Part of a small language model's weights.
Size: 15 layers, width 160, 5 heads of 32, MLP 640 tanh GELU, vocabulary 2048, 5.13M parameters.
Architecture: biases, tied embeddings.
Training: a variant of Muon for these matrices, 6992 steps.
Each number is 128 + 24 x the weight over its row's rms, rounded and kept within 0 to 255. Layers, rows and columns count from 0. Numbers have three digits each. The size before them is the row's rms in percent of the matrix's.

# down: layer 6 MLP down (transposed), 640x160, rms 0.119, rows 83-125, columns 0-159
# up: layer 6 MLP up, 640x160, rms 0.245, rows 84-125, columns 0-159
down83 107:109149165092157126109090106125136102131116110131113179128157154146163140177126115119154115146109135118128123144099139025124101138150107143140101127131129119128134137113102099126140121140083115115124108111141116164110166133152123117168166126132126152108084096152111172149094126131121143146122104111163110123121117080108137139136149087153145108143145153107144141092082184147127122119153120145157130104184143154136148149183132121092097111101122092170164127133113112112132150136125130
up84 098:114155114103179109114080115140118117145087135111151147128140133079158150128124109122145096076128103148134160205128105113117152103107136121125112110132169135103162129123135093147170110113150107159142101146101112134155135129122128177118117147143137142105158130156131112166108109112131123118111141083109145145122162134109131149168145146133141127112122090132158111129069134146087185123112166058109103147140128160159127138123164118093113109086081127149135134154112126140164139128106123
down84 089:150110165148114136120142070126104138140147166091126140095078089095127131109065113143120150142153135177113112129141143142122142162135074077148140154122114088145145132136139111088134122142108118119169142119130134149122156134160164150139128093112105102142127114110132154095149134155130106138141114125125140058115133124130142128145116132125091171123093170162098162091115150112145131131158137090133128142138078129109116089145132173139100164104118070160120133090132118149144149139144153
up85 112:142124129157097114123159124098107091107130107173122101132148115187089160189145158100132051132144115102125143094135144142120109119118139123157130139131159117133123086115135146115105103104125112087159144076144156141113127114114132105095181128112138137097109141095110108162122126175125107147108111138137134147133136101114160166111121138109140155149160146104107117177178114131148146113106124124121148117110127124136116160151080182174138191142115154100128143135143121121134094130118105
down85 115:149136101160115099153122131116159121125126119151106133132086097093121117116148093140132122146140113159109119137137132123130116119143127153109076152125094158112119092125180108155160185124191135113162102117119122155143078111103107126101148110102106151138092124061139144182121117103088176118171126131117147146108127148139144134119127121129145109169100144140110106145173134124083148151101106101147170148121145146058121145130112099143146119125147133135180109129095142124115121151105157
up86 090:178107132103160144150117118117109118108092099143116154133122158122131165124159140133108154142142120139114106102095127136125113149117151071135151142113113101144194105134121119138102139136142117154132131133130090139152142144187143108138130129120138151151102205143156125148115129082115091138143097111102081138147142104126141112131155137119144149159114144105145208136179112140104146119102139090103145152101086107136108159148148081129125091096141151135131126108123116095094086126094109
down86 091:119172128139148148088098116138107129142129157153123130108104151108110124151123098138160160159120093142213096127154172143144062141152146118113150107147111135171079116133108137141138106133131121106120154130135140129136141164113106085136119162119167080123110160131104138109108092144131106154106166118122104079142159171167175091126128147125125148135122129115122088152135142116120124148121149118150140141067121096118163149088146142112125128084134130112102104085115139162139135110115149
up87 102:110116119148138142145094125136111138134118136146126124119144082108138176127095149135172134129097145107147106089131161129104127142075126101162142120154135127107133140120172151089121154116089164112155159158149111132146172116161133128168118069103139149151092093121114139133063144118110143127172106113121164156134116107120135142088096104115141105091132143086091127146148124128129124135109159113074122139109122188138102133112110090131119161157150148127140120165098168167124092146148138
down87 096:089119092146134142155125107127123124149139125074064098141132128085163137113090165138136129135113142114132120085143085151126133113152123132117123114111071111160152078185097137158130097101139142126144167135144088121131149137112126149136130173128117139149152124083106149144128139095099108086110130132185143187114111099164134128124138138146115105138155124139143143088116139117165168133135124150155107147123110119133105118115108136088125178098177149136103113095122149129166107155145136
up88 111:094133095134100125151106173146114140148184140135116120114129125146156135106175079141172185110113099124099068115096127143145113151078147134119120135124091124151102138120134152143105137126119167143107161130161084153157072146130171154146106145105149105129081120122146122078119085107136120094099128129142079111140145125141143158138131132165135114108123119137142101161133076115123142170117118145110085145090115152141117134126130103151107162132130118143149122154138122162099128165134107
down88 105:149119117149133167153057127133128104142166115121150126103105129121200165158103086104150134110116128087108149125120113124145154117122139130075161127102168148100146123116188079151141127155100119108113146085133118178163091091163111117098143100130100125113105139117114134146143180117132149081113117078120125138125125108146139152107144133133132126140159091091135160167143114130160146109128168120132140094106139154107112117161104156135129119145098110155161125110112122123133134125158153
up89 099:136135147153119172124150110118094107147106083107086148130106131156142174135166104084135136112110146122125103161108099133146169108119139119139104120128162130116107154118133098106126152064123116172143141136145117128138127133114092133147099190174136156157121107126087116115112126114101138099113111110157163142146153122124110136137148136132095150097088093145097117154143154146137144112138149096135116094135131121099144204143124130148112175130070086161159120113132116154124075144151123
down89 090:128103124107132104154111140076100124118073184111125117110120059105157137080146149122189078144161124131125162146164164130131129138133116126135096137138126112149147133133168141117152117128133097165144091113137104134131125154187132135128130110101093098139167123156168134106117115135165138143095110176117123154154104157135131134115131126134122117105082138106118145113150101102166128133151132111129093071100117135125120125161125123179138120122142140116141144148089100135127126056134138
up90 085:130141140115170136123127115147159129118103153129089136145164102097137133159142115132125106133157127170090098139129159123154109169086133113101094119109128116124145152160085125128129134187101173102154106166120118082146131160126122140142101147154128077124136126169051149135103137138096108128135146117068092122071107112173146168131108137163119100157094129135125122144131102117093093140092137155107139158106111091101146130138142105136132162122125130125114168126145102146158127149123131
down90 082:111122114140125119120121156145119136142149102135112105107163138139129123100118124101114131167148144139118147114093143139152095122158150117112138112121088103119175153124090132106118127131132140093148075112122153120115109125160147120086173170146122106165132115142142140119136146107126118114132133124154129160192147170137136091117082114120136143115146111125148168096105150143132128147154114129081112158155137177132058110180123113088122124149100064151167167085103130153105087093123098
up91 092:162144097160138163119110121129125110108152115085133152103136137135101136114180113121106166160077124144114129095121119102097099155105143109144132089116137131116147132123087118178099141137109084099123180131077141132109130128123101090156109129112103125153131133161153139116129149148136147073168148131156082139119119090161139154100130108129109142132186136092149168112154136114130153099141122102122103133149120136148083148152079116131172146115161119149154088126108123150155154170127146
down91 080:091110148171093137144108110093140165123128136156127108137163140127159128126114104147136161091139132112133118145097112120132152146095130202115112122088157153140157167131154136089131137129159118127127108112154094128126150120118106134113124138126109105152174118183140180132121157125144083163130130135171137150113073112142128116120131118131119097154163121127085077103112148079123109165162125173128120112135114161133129125164129121098072107157087142123121112118071140145135107136139164
up92 106:126096181128103148110095113139148088131126109102137123120139091141140162134163132166164148130143103090109147097083117101161154101091170129169114121113119141148076131073129148122130114147105156088113138147144133112143140110126121151122122103104135138125116111108143110140109127169127096117146158153167104125107109125132145116130066122093100165076170164121170151163146089137136096109130129121129123088087115164133135134159168153119129127116093157142177157147151129139143144131136102
down92 108:121125092113142121136117127131151125123100143136146072116125100123170115135159170149168139103158143086145063096092107136106095142110145134129133104106107170152113127151153151163089150111141166127128151123093154111160130149118123120117103105132109102128143122151150089158144148157141121128084142135120129136153148179168146131133148172110093108147124113131163142074169107121061131124101143138128141109101101117112133123130103101093146103153085152130176087131145134116098136151123157
up93 101:090094133112139132098126126114123096155122120136133145112125146171077089133125158152105100146159157133075150083116127093119123124115095125184129158129097090128116134095136164175135120140147151131145101140136109135136131140099153139127118096093118131092151139168148151135141148131102141083131158128135157105119098154142100107104103148154208126149165114137138134170122119144182189109116106146094149119107122137126100129115126116133117143139113103087134129116174081114084149122128119
down93 099:087115090115155147108146101141121117116116116148132132138113113163119138135139082100147182101112069143161186144120113086118117110125125112160136148107110125097132126087148161128113118145122153175105129139162133121111118132105089117108096131112135156136200159122112158112148125124165133179130141122137121153149119115140131164138161130114095114127132138161103114112115134160127126099135154141142111157071126083134179128171138099155153124093091104149120092124075148152164118152139138
up94 099:147104137127134160167114089091103144136115149137188121151198106145108171101118138073116131137106127173118139155121096118087107139135091107136116129124157182126130130127144158152144117110097139164129113129134104149193123130135160129152119144135125110129116148094094103071143100141148106099127157149116134180127105126085071114076122126143128124183148098096141122148162124088109093112133147137131127120106104104145123138093089149137117144120140117133127142148139133143107131128159133
down94 095:096094139117117099152149083122085158098092144120131151172137150148137068113130112119149095150157137099127137080165155112129146172139152113149142138139149090111123137098136136114115110153145126128085122148116157129143125130142152146128146153158151176141125118112115151119141120112112134142143131135142091149131093145127113168130130129120110070136107182116153088120076140141157104105122143106101110172135109172088144100057138116112154104121123121145129143163146133147097113135158067
up95 092:138138127116127119138128108102131109148127104111154125101140149098137111078101131096091138105119156139146102149135082136125125079123127120143159111113150115127123177093090134105136087151130131212154161122158144138120074121140135133114130092134082130182128113140133119125130144129125129117106155114123110131159110134064164135140108160122149141139143137129106102099117139127165142141136141106096131127117115118130065156127185161134165116126138097106140204115107166129178137120135159
down95 124:110143138153112140119147182197121154106107139115108134139113104147120161156153105137169144143132119135128137102135175112125120152106125113103119143140128134104114119164127105136133161114106135075089106137096129128148164124107116132145131146110179126086092152129121151122140117113140141150132082128141149106101162077164084132105165129147131122136124127139135156143154116139112086099145114110154116119161149124118187138148075126114092141120108132167137053127179093106091141121136083
up96 101:140127116116104119137145135119144079137085140158122118138135156127107108121123116100164098116123142139175141109129133086115128086119128165112125126095139141113103125150168139159103164128120096181111140111173144084104087118132142123145115158059100121094089126167089100137108181109118124129128135180098104116104167137104142169130149114178131111139111129115113121121138153123136125143139105152109093120129113129164127197173126135146118145110123147132153151173147157167095104114113133
down96 095:092142161108111146143140109098112115107125119096141114078129145090124102136156117133118109163197135159145127122123107186170132127088171111103133134114123099116129143120104128111113106138105141131127145120081107144121157149115156098085170133146151129095145170121139143071122136145132155134127152167124130129157123096159131098090126151125094115142046126168161131118172090125163147088123133093146143129108116157127113109137145130139113124164126117114113112153090145131167156144114157
up97 108:138140128115119095129082116147099083152179145137131147105111118143109113166118145111153154136149136136119115127134089159135157151120126154100146103121124140140078117069126088084118110125101114109099122127122154193102134128071140123107127128134121143156111138099138142152122163108096140147123158125087117129102166151157134121113112109149173140106152134115087173088066111164099119138110171093137133123159131185177159093146122139143115134102119134144147112158137128151118105121106137
down97 103:165112138103095136123114098106151119128095152104152142125136135126166152099102089103157130132085091099135153130107204136146145093116147102116146144106122165133105145123146108143147165128123084125100141115132127117122156125103168136144131142138107083166139178171126119176122151152135176116128113146124135162112112078123100123116104179101105118108138143145119157111165173152144176117116158139119144151078123100134096164138148129129118096104092128109071148113110118139123133143135122
up98 110:131137131097159184110101137165129126116122147138100194136136102181136157136154125071132167138108119138116136153127137119120174123102076133141122120127132114104119110114110143146090131128154148138172088159126115118137099113124121110087148116116158085133141098108145149095084150119105061143139134088150137153106088116131162125129095151191112137072141123129120142134167120125143131145155116165117137124129129144123151147139117114110120178103116116085155159179124126127123090123135132
down98 102:099157118100172134122129148154104152103103167189120156118139150113132064095144094121118157131153127184148170109164146143125106143130128111133134153155124135138092130141120136106104093104149143131137095122152109148149108121113091097161126148128128134153162134113147068120148170104097121139144133083160084157125120118078142116116141128116098133109112157147104080153087125130138102135145147149196125151127071118108127121127099095107139121130168093114108141118140138121122101150136136
up99 104:124144141131107087106098093165171103095121150157115136116156145101138145132100144166138156106122131139182113164109120129096125146127143163131087109164123125132156164120136133128131127106150105113090163135139116164175138136106135190134079116105097129154147159131102134193143168097142106106107158152132143108133115164067128113092131097136164116113144110128115111132125104107119117105133104133132133096099114119137107123141160112155149127117096101106173143121178124116073115114137088
down99 114:145114099136172120107134109155094120118103142117152180122105117142177075129137114114115157151089106147139132134165135107132156117139139089123138161124095160117120135147154126127118108100135149130162124141136104137114128165173141109102105152144092122138095096111113170072154129088137131176144077119116086106114113127156129179116112134129121188129153116124128155141081086120142103100145147157111097126153149103109122088123149130130133122128154144138106107159096110144179130154091166
up100 113:161146156145139131133140132097181173134158154099124088131131122122125140098088123138139172158130097133115119176126155141063133116110185133182090128128128123129122122137132148126128142149121186140113165126119097133143132126071134112148085109123102142075066137114131178104094129136099146127133160126126126163112119107099145152124164144110062120132127095085136071125120102155113135138142111124148123112137100141132107104105128165131127134136171164127108143113127138117136134154112133
down100 126:131181116089134163153159128149142130162131139161110112113156143152089131083111113138147103174167165128143095112113111143137194115110088133081112116117117118132135138101114127145128138107127177143124159148150104126099099099100108148125158118159119137093118151105127144095101132125138121128156165099130140148121131129173112103137117089180191096101127126156154114132171112115120101094147158121149162126128126105106120134146094118133097142092148117104096126122138124173162102151079135
up101 087:127113116114133114127086130114142132102144102129129154143123119110109066134133137111144128122140087135139072086134132134112153166131161112092101139120116114142174116097131124066144111196117145083110118120130127140122127108121114131164120152152097115127126149083096174117133122088148128147143106113155138120102144150111093122102173124157146149132118100173105115110123154187157189125152109141132134129180118136158112184110152152151127122100163168149098116108115126098155134125110113
down101 136:178141149109154158140135133141087141120096110125107116105136125114144141123096162147112118124101118134108103147114143113128174162143114140148175114126146137144083169081132143168191151098163124102132078096124112121152091088095133106089163137112128123116134173138162127159134108137078151142160093086116114127110156124123130121086132130172123068123092126120115121117110099131100134176158137131150113126144129107106143184142085132142127151126147145121099105122156098130138156144135121
up102 096:108099133120127120110139078138161134171106119127153138125144091134080111121169114107143143147146100101124133098097094138110116146135094144120128164117123133167099137124117118091147166158123152107123131117158121104129098085123118138110106132142129146100095145109163153078087150114134128119165097095179113172081159105112111141093121110131109147124112171127168160178119120131150117130154151131153117126128163122162136156107149155095176114059147128138157124112146164095111162141133132
down102 091:166142119130161132112098131125149162117129077125125144110114111071168130135143079158098072154141122146144129146177120152146147113103129164138128155113096163127150082165175151084144102086158096131129100153169095129143115148150126152113155141151146127124134101127139131098140128127096137145125132149080131143108103151109129136130144113124153130133093170160142114125142140127134161106144108136091169091123103171127088140151136148098110127148092087152167086105132126106110133092154144
up103 101:094154152099144153138168092106163111144148138130149116135138147141157130099154154111133084139108119120143149093132123119088182153168126143103146110134112119147187143110090112142170104157129099125183122138098140153162076132126112103130161095113093127103128125130152153128107123125113139149116131115102130167130146159100156134103156104184117124091112067139121146143114166110123094133120145105102126158139099119116142112088106095111122153121173140176144139139095079113152135121144121
down103 109:160098091135144110150160100172146113100125130139134136118150129138100131100143104106141138132111137112119123078121128139104133157091105143165120130137139078105120172118131115114084095165105179128136169163166101126129132141131158153115102160097126139114104138120089152159137136090115141132146112144127150066120113130157124123128115143130082169115101100154089084173131117165109170168110147153083132151129115164086159129112118113153117116102119123133119144125160151158182090125114132
up104 108:157158151108110104158120160100129121139131135170127106123114127122117108129079178103134125102140089100142147127132123131103172133089115158113148138139111103182138140127108127114109127140146134089120061181105114189146139150156138105128135109111098122171121143136124161140127185130124066091077147142126108147107129140162117114152131119111124137133136119102133136159123147100096135119125106127121090120123123134117153109127148120110150080154108225113138106127157135154140138136120095
down104 098:086085149089143139116123145104112166150153116120155106117169159057133141122089160111129143156097135159116166133142136143135107111126128137137121165134167095160137110141138136181141104079161129105105090122116147133104115153100108134134127132131171107107114120096167166157106084112120090127086128116131168141136142128097143115152153131105092122130119168132117120173124120120164130141115154082107124131078138108125159093148135130138101085152128113167172140138119126150123135107121175
up105 098:103096092091124093125116146148132121127149107094168107110128142106162122162131166131120138135139137118139124118138101097124131144137112168108132117115150107152135118148078116182071168127160142147169166131146090128121129172095100126118145129111132155169145127150134123156120138141119092165115144106146174143079069142118124133151188163123126134128150084149095129103125089160097121119143161125098119181120073099149129113127140128104120153112138109140096156128140145085112126126110098
down105 103:111152141135137122156120155104089157117120123101118100096126141142116150107117127130090114143191154126129099114166107130152115146136151104122126121124109134128141119103116105087133085125134107127136081138083142169121090075163144147153135132101127125118135147089103143134090144146098145108135115131094079128151173139165140099116138140134156087182132132116142145194158131132168108159137110133114137125111151176108128076118151151111151143065173129145133151146105107140175145116147134
up106 103:130108113106093133118130137109144077129148122116117153144102145150141152124102123101160115153114111174160139172082085135115113138116117112109141140116133146175145136108128084159094133136105096110091109157128090171133133121107137161153102129120121162069162128159153075156112108125101122083132143112118143124120116129139124132105116138155155131143121136102129174117102123068123154151089120113168101150099119117104137150126132182102147123137163149109165206126169119135145111137123129
down106 088:154074215120146142143116154103163116147095138149113127148154131143133126111101179149124149127135105115113097140174126134123150119143107089138096089151077096141109121177086133131139134130135120167121115126132129103102117141083146124116154157131105125128106123139115110120184115133128121153091086139114127115145105110093143094136154141087108128130164121137104125127100142106132109137122143154105104078146116097144158092150131148124105136107129121121083126120140164147129187105180171
up107 103:196146111103124186117129158143120158101137134153129129132147139143114121137119141210131090127122107092179129106136123138059144146129184129113152134114130161106123170135079130138139088117133099110138117142129122141144113132125132126134144113109121109113103102130113159153098113126123145131099142145126102131111142130120080165109064098085098119126140113132064101149116110106123136166128093134126139141115122119189128111137134107110139127150164123110131190108113154158141136143157130
down107 104:165148117143138098139107102110121148109150120120129182130113122083115115163112156115140161136117123095127089158127115154143127130176167122121136114101107107132098119140127107114125096061107116186179139120126170122145156120154112129095122098169167085127116149128132164150129094154116099148133088101121102133119128098120133134182079134093088147137128091148081098103132102163127126149147140153130115141156117094160146128157118133126161139123132152142172116122120182139101133131154150
up108 105:102102088155182136161126126113174146106064126183141086056144113132119168132130135114123095131120153135136116130156125162130154136089126096118146094147069091096142129121143130122136131159139124138116086170107109144113096102125116137117151104112115136123122159154123185120141116118130114154154145113112163118110122137083150131123118117115115151152110105115090138117153149143088133147161103136119154156109145152177084128123106152152096113143130169150145136144145109148096106171122138
down108 108:147152081102169115131157105169144111114190155120157115153083132117146146136121068126157138155150125137150098146156136120132105149105125146135103139095123124101136128112130100097137128104133143133095171156130128126100122155111143133127110125115128168115123163146118126130112121100136108101199146139126125147133134173090157125049059080133116160096149117133100113140126120143117123116120113117146157162097112150122148127084091166101099143097130152158111110127174114131124122143136124
up109 091:122145063101122126168129134141122098152125129152139134120121147069154135103163110160054156136124123137169140122115135167183121158132170160117149137089070112143138094136131106150118160112147115122124155172116144134098169119129169113163114119111149161100139160143147081128151117145125093140079127119134116120102106126155109138159141097098119110161135106121099135123117070165109106133153124108139097128081107097135108116108119140129116165124132131120135156128112163123158128096135104
down109 092:101091110096112130091196159155099083142156153126166149152196109143115126129139147140151127113134183094144119120158115107123156108120116115141128115120125134092122118090161115140084114140140142178141145136121115166136104119146122101151118120155104096164155103092107114096124131105127096130134073131123143147135145098141173155145123152093113133080123128094104121117181132110113123088141092141127126105173174123124108131140130129161161104162141136120094145150144103117123122164115109
up110 101:085113120111113121147110104140161113136114104120132125161141133147157159122114193154093100099126110157139122115096091130136097105145108162143115157122134144126143116110129120141127132104139153115122107161168154119150130100089147128133120098084180122100124100115179139143129095108165149097149158114147127092175099105119155141140120098104154129148092094169127086152114091143175157119128157131103135104130165102135111111101098177156147126120161125155114121164125140131076139108122178
down110 097:139138079107148107146123150150146130083105155108107124123145115125084106132116087139123144103105105136105187161140168101128113132107148112107148133154115162105136158102113096129145119108137129118149118119152149098148148080132126129107094147145112109176161150144115096138133147105178115129116149144169154115114181144123142171117103131209128108160101145137173105087129169122134104159133135127099146103125123148154130142161146167099135118121110097103135139109132103123134074091117094
up111 092:090142129116111168144140131142168161099151130170123115083113109146140120087161129117157119077111147120167105073126095141130141110134132147146176105122141122118144117117156123119152109151132105141157175150104113135124117131143148133150119132144149098119119089125120138126150116125114089112197163107123180102101144111111110142167129092099164075157118082089132175188109118118107110112121110154099104111135111129150114125137150163119170150075133121132141112139162142104134128131114109
down111 090:107108132137071150133107122162089160137144134140116070152150108152123123130139168162139143139149130066126094147131115051116108140149124088116122183143091136112153170164162135146133146125090137093134139124072140104109154145168107138126123129140119094120172126171106150088123126120131117155152129099125102139124127113115102165126118142149113099102160153117149139113124129136135124077089133134144163119163098132147142153112115131104105143143147097102129134144129162111100180140131096
up112 092:107120103148161142141191155110129134079106141156151126117110128099112134126156083165090103128148111147109132169133101145138137199116173142113177122156132134111153109089144101132107150134139132161070140158164137110125155122132089134133098118126165137108113155166118152114177125128084079100145145125095159134162151121117113127154108132120134143126074151162088116087133141141102147135122114104114137131088082117131116151139103111121106165125141123130090139113147117099135119101131124
down112 084:101147144086124129133110097164109144144096168147127145149109170169126084139141137146181143150141105125125129125114140131087093094145121088132099127139112145157119109131110119108165082140126105119127139114098114077130157113126163115118157107126082062108164088153139170148097148131131083146131114133154129125126124142109143153119091099195137161099150107083112129128130169125146129095165139118135118118122151167112147093151115122102124126108121122144119149139095165129090163126156153
up113 085:142146132135125137146096142143112122126116129103158153122105143144074142130132088138147171090154075104092112108121077123097130161137097123087144105129106107078181146124064138096107109159107125149126137188105139116101120137140135107133131103138128099163107179102144125119097161126130153126116121123087135126085168141116128105158148136126148152163159130117148141115138133147116113166115163131110123135161098147152121136165128127142105134121157130126176160100171157079104103114149106
down113 079:137154160119139104088153115178112131105105142144146130116107130135181160147140178101145138144093167151155133118108160177160149121158179107169158120122133115120133116121104102162113132090133086105101125089139164115099111143120134100154151132140131130147115157138122091147124086095152123111096183117122136166174078111084101121132126114131128113123121116124102114155124140156095131119148101175130151120136126130138131125146120140152187103137103095126112122137112070170103135117109108
up114 103:177177105127141127124111099115144106102107075139104131174123111099099176103159167140190110092132110099155154156194154119115108084146155155115100130127135085147119118146115148135128113125106134147117090125123123142123132154106170120076117126138156114145166110140126146110181121097112086101135132136130183102137099113114110128122122141160119127109158109098140129111184120170140151067117135137132095133137109090130119134140127134126130130122106136108136138180126161110124109129133133
down114 107:101161130152130150126138110108145115127109130131129117122109132135119091123142110137132107178182143166148161116132104167057106146148141188107075102123079102173165121122132148126149123081154087110131131149146125102095094144136129142136152116153116059139122172147141099119128174119121156137104145103118140133108143170148151146099154101146146120103125139111138112146170143118155148107113129096124142136117098115122094155146151118120114136168103098092143143098120098098158111116098098
up115 093:152102138182198145104122136128120102106094173177133146164151119115107129142127129136134152136125124154107154106126124166146164126151093163140148117120133137069114100160100081135113152102085124128137138130089148106146128110150150102125128136122100153126117108112144142129112138069111086107124095169142139112118120138113152151150109124157099116178144105162122156140159118139085134102121077178086151122109118132082087129148121147120137109132147146100108130145122157154172149136120113
down115 090:168068101098145124123163152121103128144144151135141172140126112121107114117113110109104110150145157167164122143122100135157147156133120130156165115138145116121084119138123148095079127140110117093125125128130118107073099143128193137119114100139144162143081172147096154127118120140125129087116098147159142125169121111112107090161122137158139136120151095133110131115150112117120099102158140100073149189122128160143117159117134141137138113135132129164075132122166137134089110123065159
up116 091:102136095162112131129105121114107136127129115135155151125081128139135093084113148128146095135120122142124099145089158145153121114122130136157103109123080106136142111124099146122176129152106178158061139157123111120085160149149161152118123121118126148106070111127127130114085139131156128101200115140099128156122109101129133162137139130124131158109106168182057147156111101152124116139118110139114130136121130131142137132094107145072138114090150134159095134178147108147169135126135149
down116 087:104163144118137117128157165127167152132152143162109127157152081114121117145107108134113124110130162120148088142121096165158140122103160120098127126128138130117104103095134130133141100141169145104153128150106101146138109094146137122176130152148111102182157117111095105133100139139131158090143138101150134149158146114184135116085095072136139122137087172149121120135072102141147142139133107149112097137142141173116156087115145128098125113133176155112129142147121091145135095095136059
up117 103:105128089156121162113137124153128130122118134148125156135124140104113144075102099121126113160116102131118129102128100145145136131130148130151085168116080067089131156112141120152131153185140163096125143123112134171127131113106122098130123163142104137155116094117168186091127110144167137098147110124124167127127077098110100146185090149085137130085135116140149117143155066138149133122127127113088114145146141145118139124124135145131105140093131131121139199095146137154172142115127125
down117 113:150100156115111157126079110099148121166095123122107118093181137196117135105130117108112133145079138142143114112153086157113125104148121151146139131126113121126159108131171121132076136137102137139125096130126175125136145138145127098150112054124113128122130143177147119147184120129087107101113141076090106118140103152142125094154169131165104120130111142100146117140137115161153114132137110150124200138080140117117098144111105129138136122126119133132112129152099133137196124133131150
up118 111:143118103100130159135145108137080116142098126152138137151131091116074150132127122138091136140141131148165138163121118142086115106081201181128131129125100163108090157103126139099142151122132110168117143151144161107156107103119126112165133125117102147135104125111141138127132089156117093148111127103114134107117140151152112119081114134119109136178134112136139102168139110106130159127151129138178159176142055124126110075106125188154117148156124144107140107117113128141140095099109148
down118 105:160181142186131138066094118115155103119148106109141111117133164105135106131122113120154142147154156099131078107154126103138113117138124132132109078121145162145123125159152108129132126107125107124165122088172118137117144136100102165131140123141157134142141119129096120086141155155100139138107154110114146124154099134090162169134135147148155088191108121130136124136102157141132133090106111112123183069130171117111122140101138108123102108121093120142139111120147098122172200126142119
up119 093:159144116145119122150144146114115130106130100143150125134127140101120102144106125088159130099150073156125157139116119135173166134142108130081104153102125129120131098140095118123120148126147174139151130159127153175114094143148170138135081099090108108121110147148148124100143125095089125135146159120119128128138155145155095157153101089089102109145146108067136131152132108196095156111104106162163145108135145116153123137119106119107163103124194144115087143165134145136097094112094129
down119 093:104114104119131165103105117142141143133164135095154172118162153103128097171162100169120101132114133108182128120114110126149121128135138139152141087127131143144118141155159139123150152144120121057123156070187118119126150111132121168107169150097112111158125102186071136133102131132136136153128147158139117150126113134113141101116073174118147111155132099139106114111090123081118100139160117131133136104125153143119124160075128126098117101155115111159139154119113097090117150131146148
up120 093:129120114133145148191145138109171103124131057144142121097125118079175122124083113142142081148120119152083140186104135111151154133163116142119156106136158127127130132099131140128111116128106140125118126140124123142145100115086083136143141141135115142126143128172121091160132132119120108120151115102102120145096177106087108143110168136146141142116142117157134131110098119128123152115105120101112146145112160144177139150135095121112165104043149163126148165127098143132162092085129115
down120 093:125124164133146132103147130108141112177153130077108093159160077142137128148138150109097146127129102187123113143125130166154171108149100104135133115125118150107117160112124104105146104085153121136112136077103133127100131164077127125108129182107153089157139123097119147077129132159140139123098137170122097094141115125159158112127153133124127132079094161148137163132130133113118129128146133111175120150151090101126110124148162107168117102167100113168126113135091138117146095097162143
up121 122:104175151176139167090096128151101111128106126149161104117098099148128131125100131127139109081156083153137144109136121131130126174087119086144098123115104134165126122104140172142141108132132122147077147153145181155119124106121140139138143090111170102120101101133132121137058134154142151131188086151092113178082114109137129142094133091138105128107131162106117153129158141154084123141090136125115160122154165122138104125107094127143147131135146148126142151119133090147130127106129127
down121 105:101129111135120137167081118128106130154144109154154113167113146161130146076148091154135110086134134097120136106099195149113125139154124133150130079103072113119110144130172165158141145095135119145117103116132149105120086140119121120076140107130140103108157127144156108157133097138136101121125142138144110156093093180169132168146107160115084113106163133128111179123163191134127118123095113154152105135160105128137155132138136141091140138085105131128154131111111107128127157124135148
up122 099:121148074128152127132101139114156156115136131147138116111088117144148131129109178118138135142069087145118143107116086079193122112103085160145133121102141131154130141133154106137166132186154161117101151134198080138159131113107135144117117127117131113151120135127098150119110107106119142142136115128142118093091123091101163089118153177106170131114121109110103142129116093145158120150158140092138088153118085172114104156117096129150146150126109088139119158112117139129121122135137156
down122 094:136135133140100093077108148102147160128139103120081107084172113111121130142163103159154122147122221111155096113137143139123138137110111087136112145119154110114082141083145117100115141112162151137110118116127146135111119127145150122125121120162137160177124100176150122119128118142144112115109168117146149144094103119138120114143141148123099146141137135102131121145103156127092100078136136104152139136135122141089177107122145122112157106142140146199117171149126117105083153103160092
up123 096:132140102092123112182128111135130119162119138124060150132122165117138117134078143155160147116125162128101115103161103100121149125159173121139081114133141136168187143123139092123125117144133126157124151135118164139142093123134108143132154150129102115080092089167127138147093083137116141119117085174131127127119154125131123141125127105124168091154084122135085114135107112130136147164105142130091127135145115129118126153137104156092136085094181156120128112119102097184143169117102138
down123 100:161134157142117110155160136121112108150085164139170133137122121116130127124172116161069123081127141158121127111093128137120123133141091132129110151146112128119151117140134147105135077183148119101140112134143102120139101116123140131106134123148112097163198133131149130142094122107110151145181091121120137131085151165154146192144143084108151116121127120121105127159151121159154146150104095163108163100138100142105120116124091091141070130153145131159107072105144097109132114100108127
up124 107:115161114125147157130126090093119139148125091150090105145154164137129128130162164131115081182141156156120106133147156169077168078126140144117117113174140092068107131116094092163133161117161146138106096095119151131137128147130125087105107145176118143123125144074108123144158152120121115150126128113148093081101122091123111159155107106147103144144121135136124095128100098130163125195164117106155104146106147127135123145107140154135163139127108107125126135122130162119142107113119112
down124 105:105155165167115138099140170153115110127129131147119152111136089134149135153097103207123139109120134113121154148165102102152092111106155123124109148126170158169084129111100106123120132101153107179079110159096108096127113111140114114123097132168171127159145151104096141115163175079154126118140084134110109120118107104148120115139091150106104104126079144108139128131138123138111117136148147128124142130146099097115157126130152102124139114125125166139108138128129158077180154166140109
up125 087:110103151155130137123129098127126135131090114106146151123118133161131126142106097105098103089134129110138197128161132132147108127131107142166093112117132134150106148148173150134119066149078130159136156146107138116155162102137149134117084145134180114102139089119125147114132127125164131143133132110105143080154082140142077132070158111140161125143130134118076143155137142180126143099115154103107127090132117134152141146114126098126117138115135202138185143108143122093095125110131117
down125 085:158174113114127137129122131135108149172104158111095127097169086078134136138144104123152130117138125134145112112131137092131130158157151164136153128146147166119174140132116102128128137129136078086108131122164131156090095168135138074099164083143143090173142138159137147138140122146140105094068137131130130139172150127091156118161083141087107097114133157149101085145115143122133114119172107153122108144157130111104099089103119130174126111120090102137111120103116123150122159127128137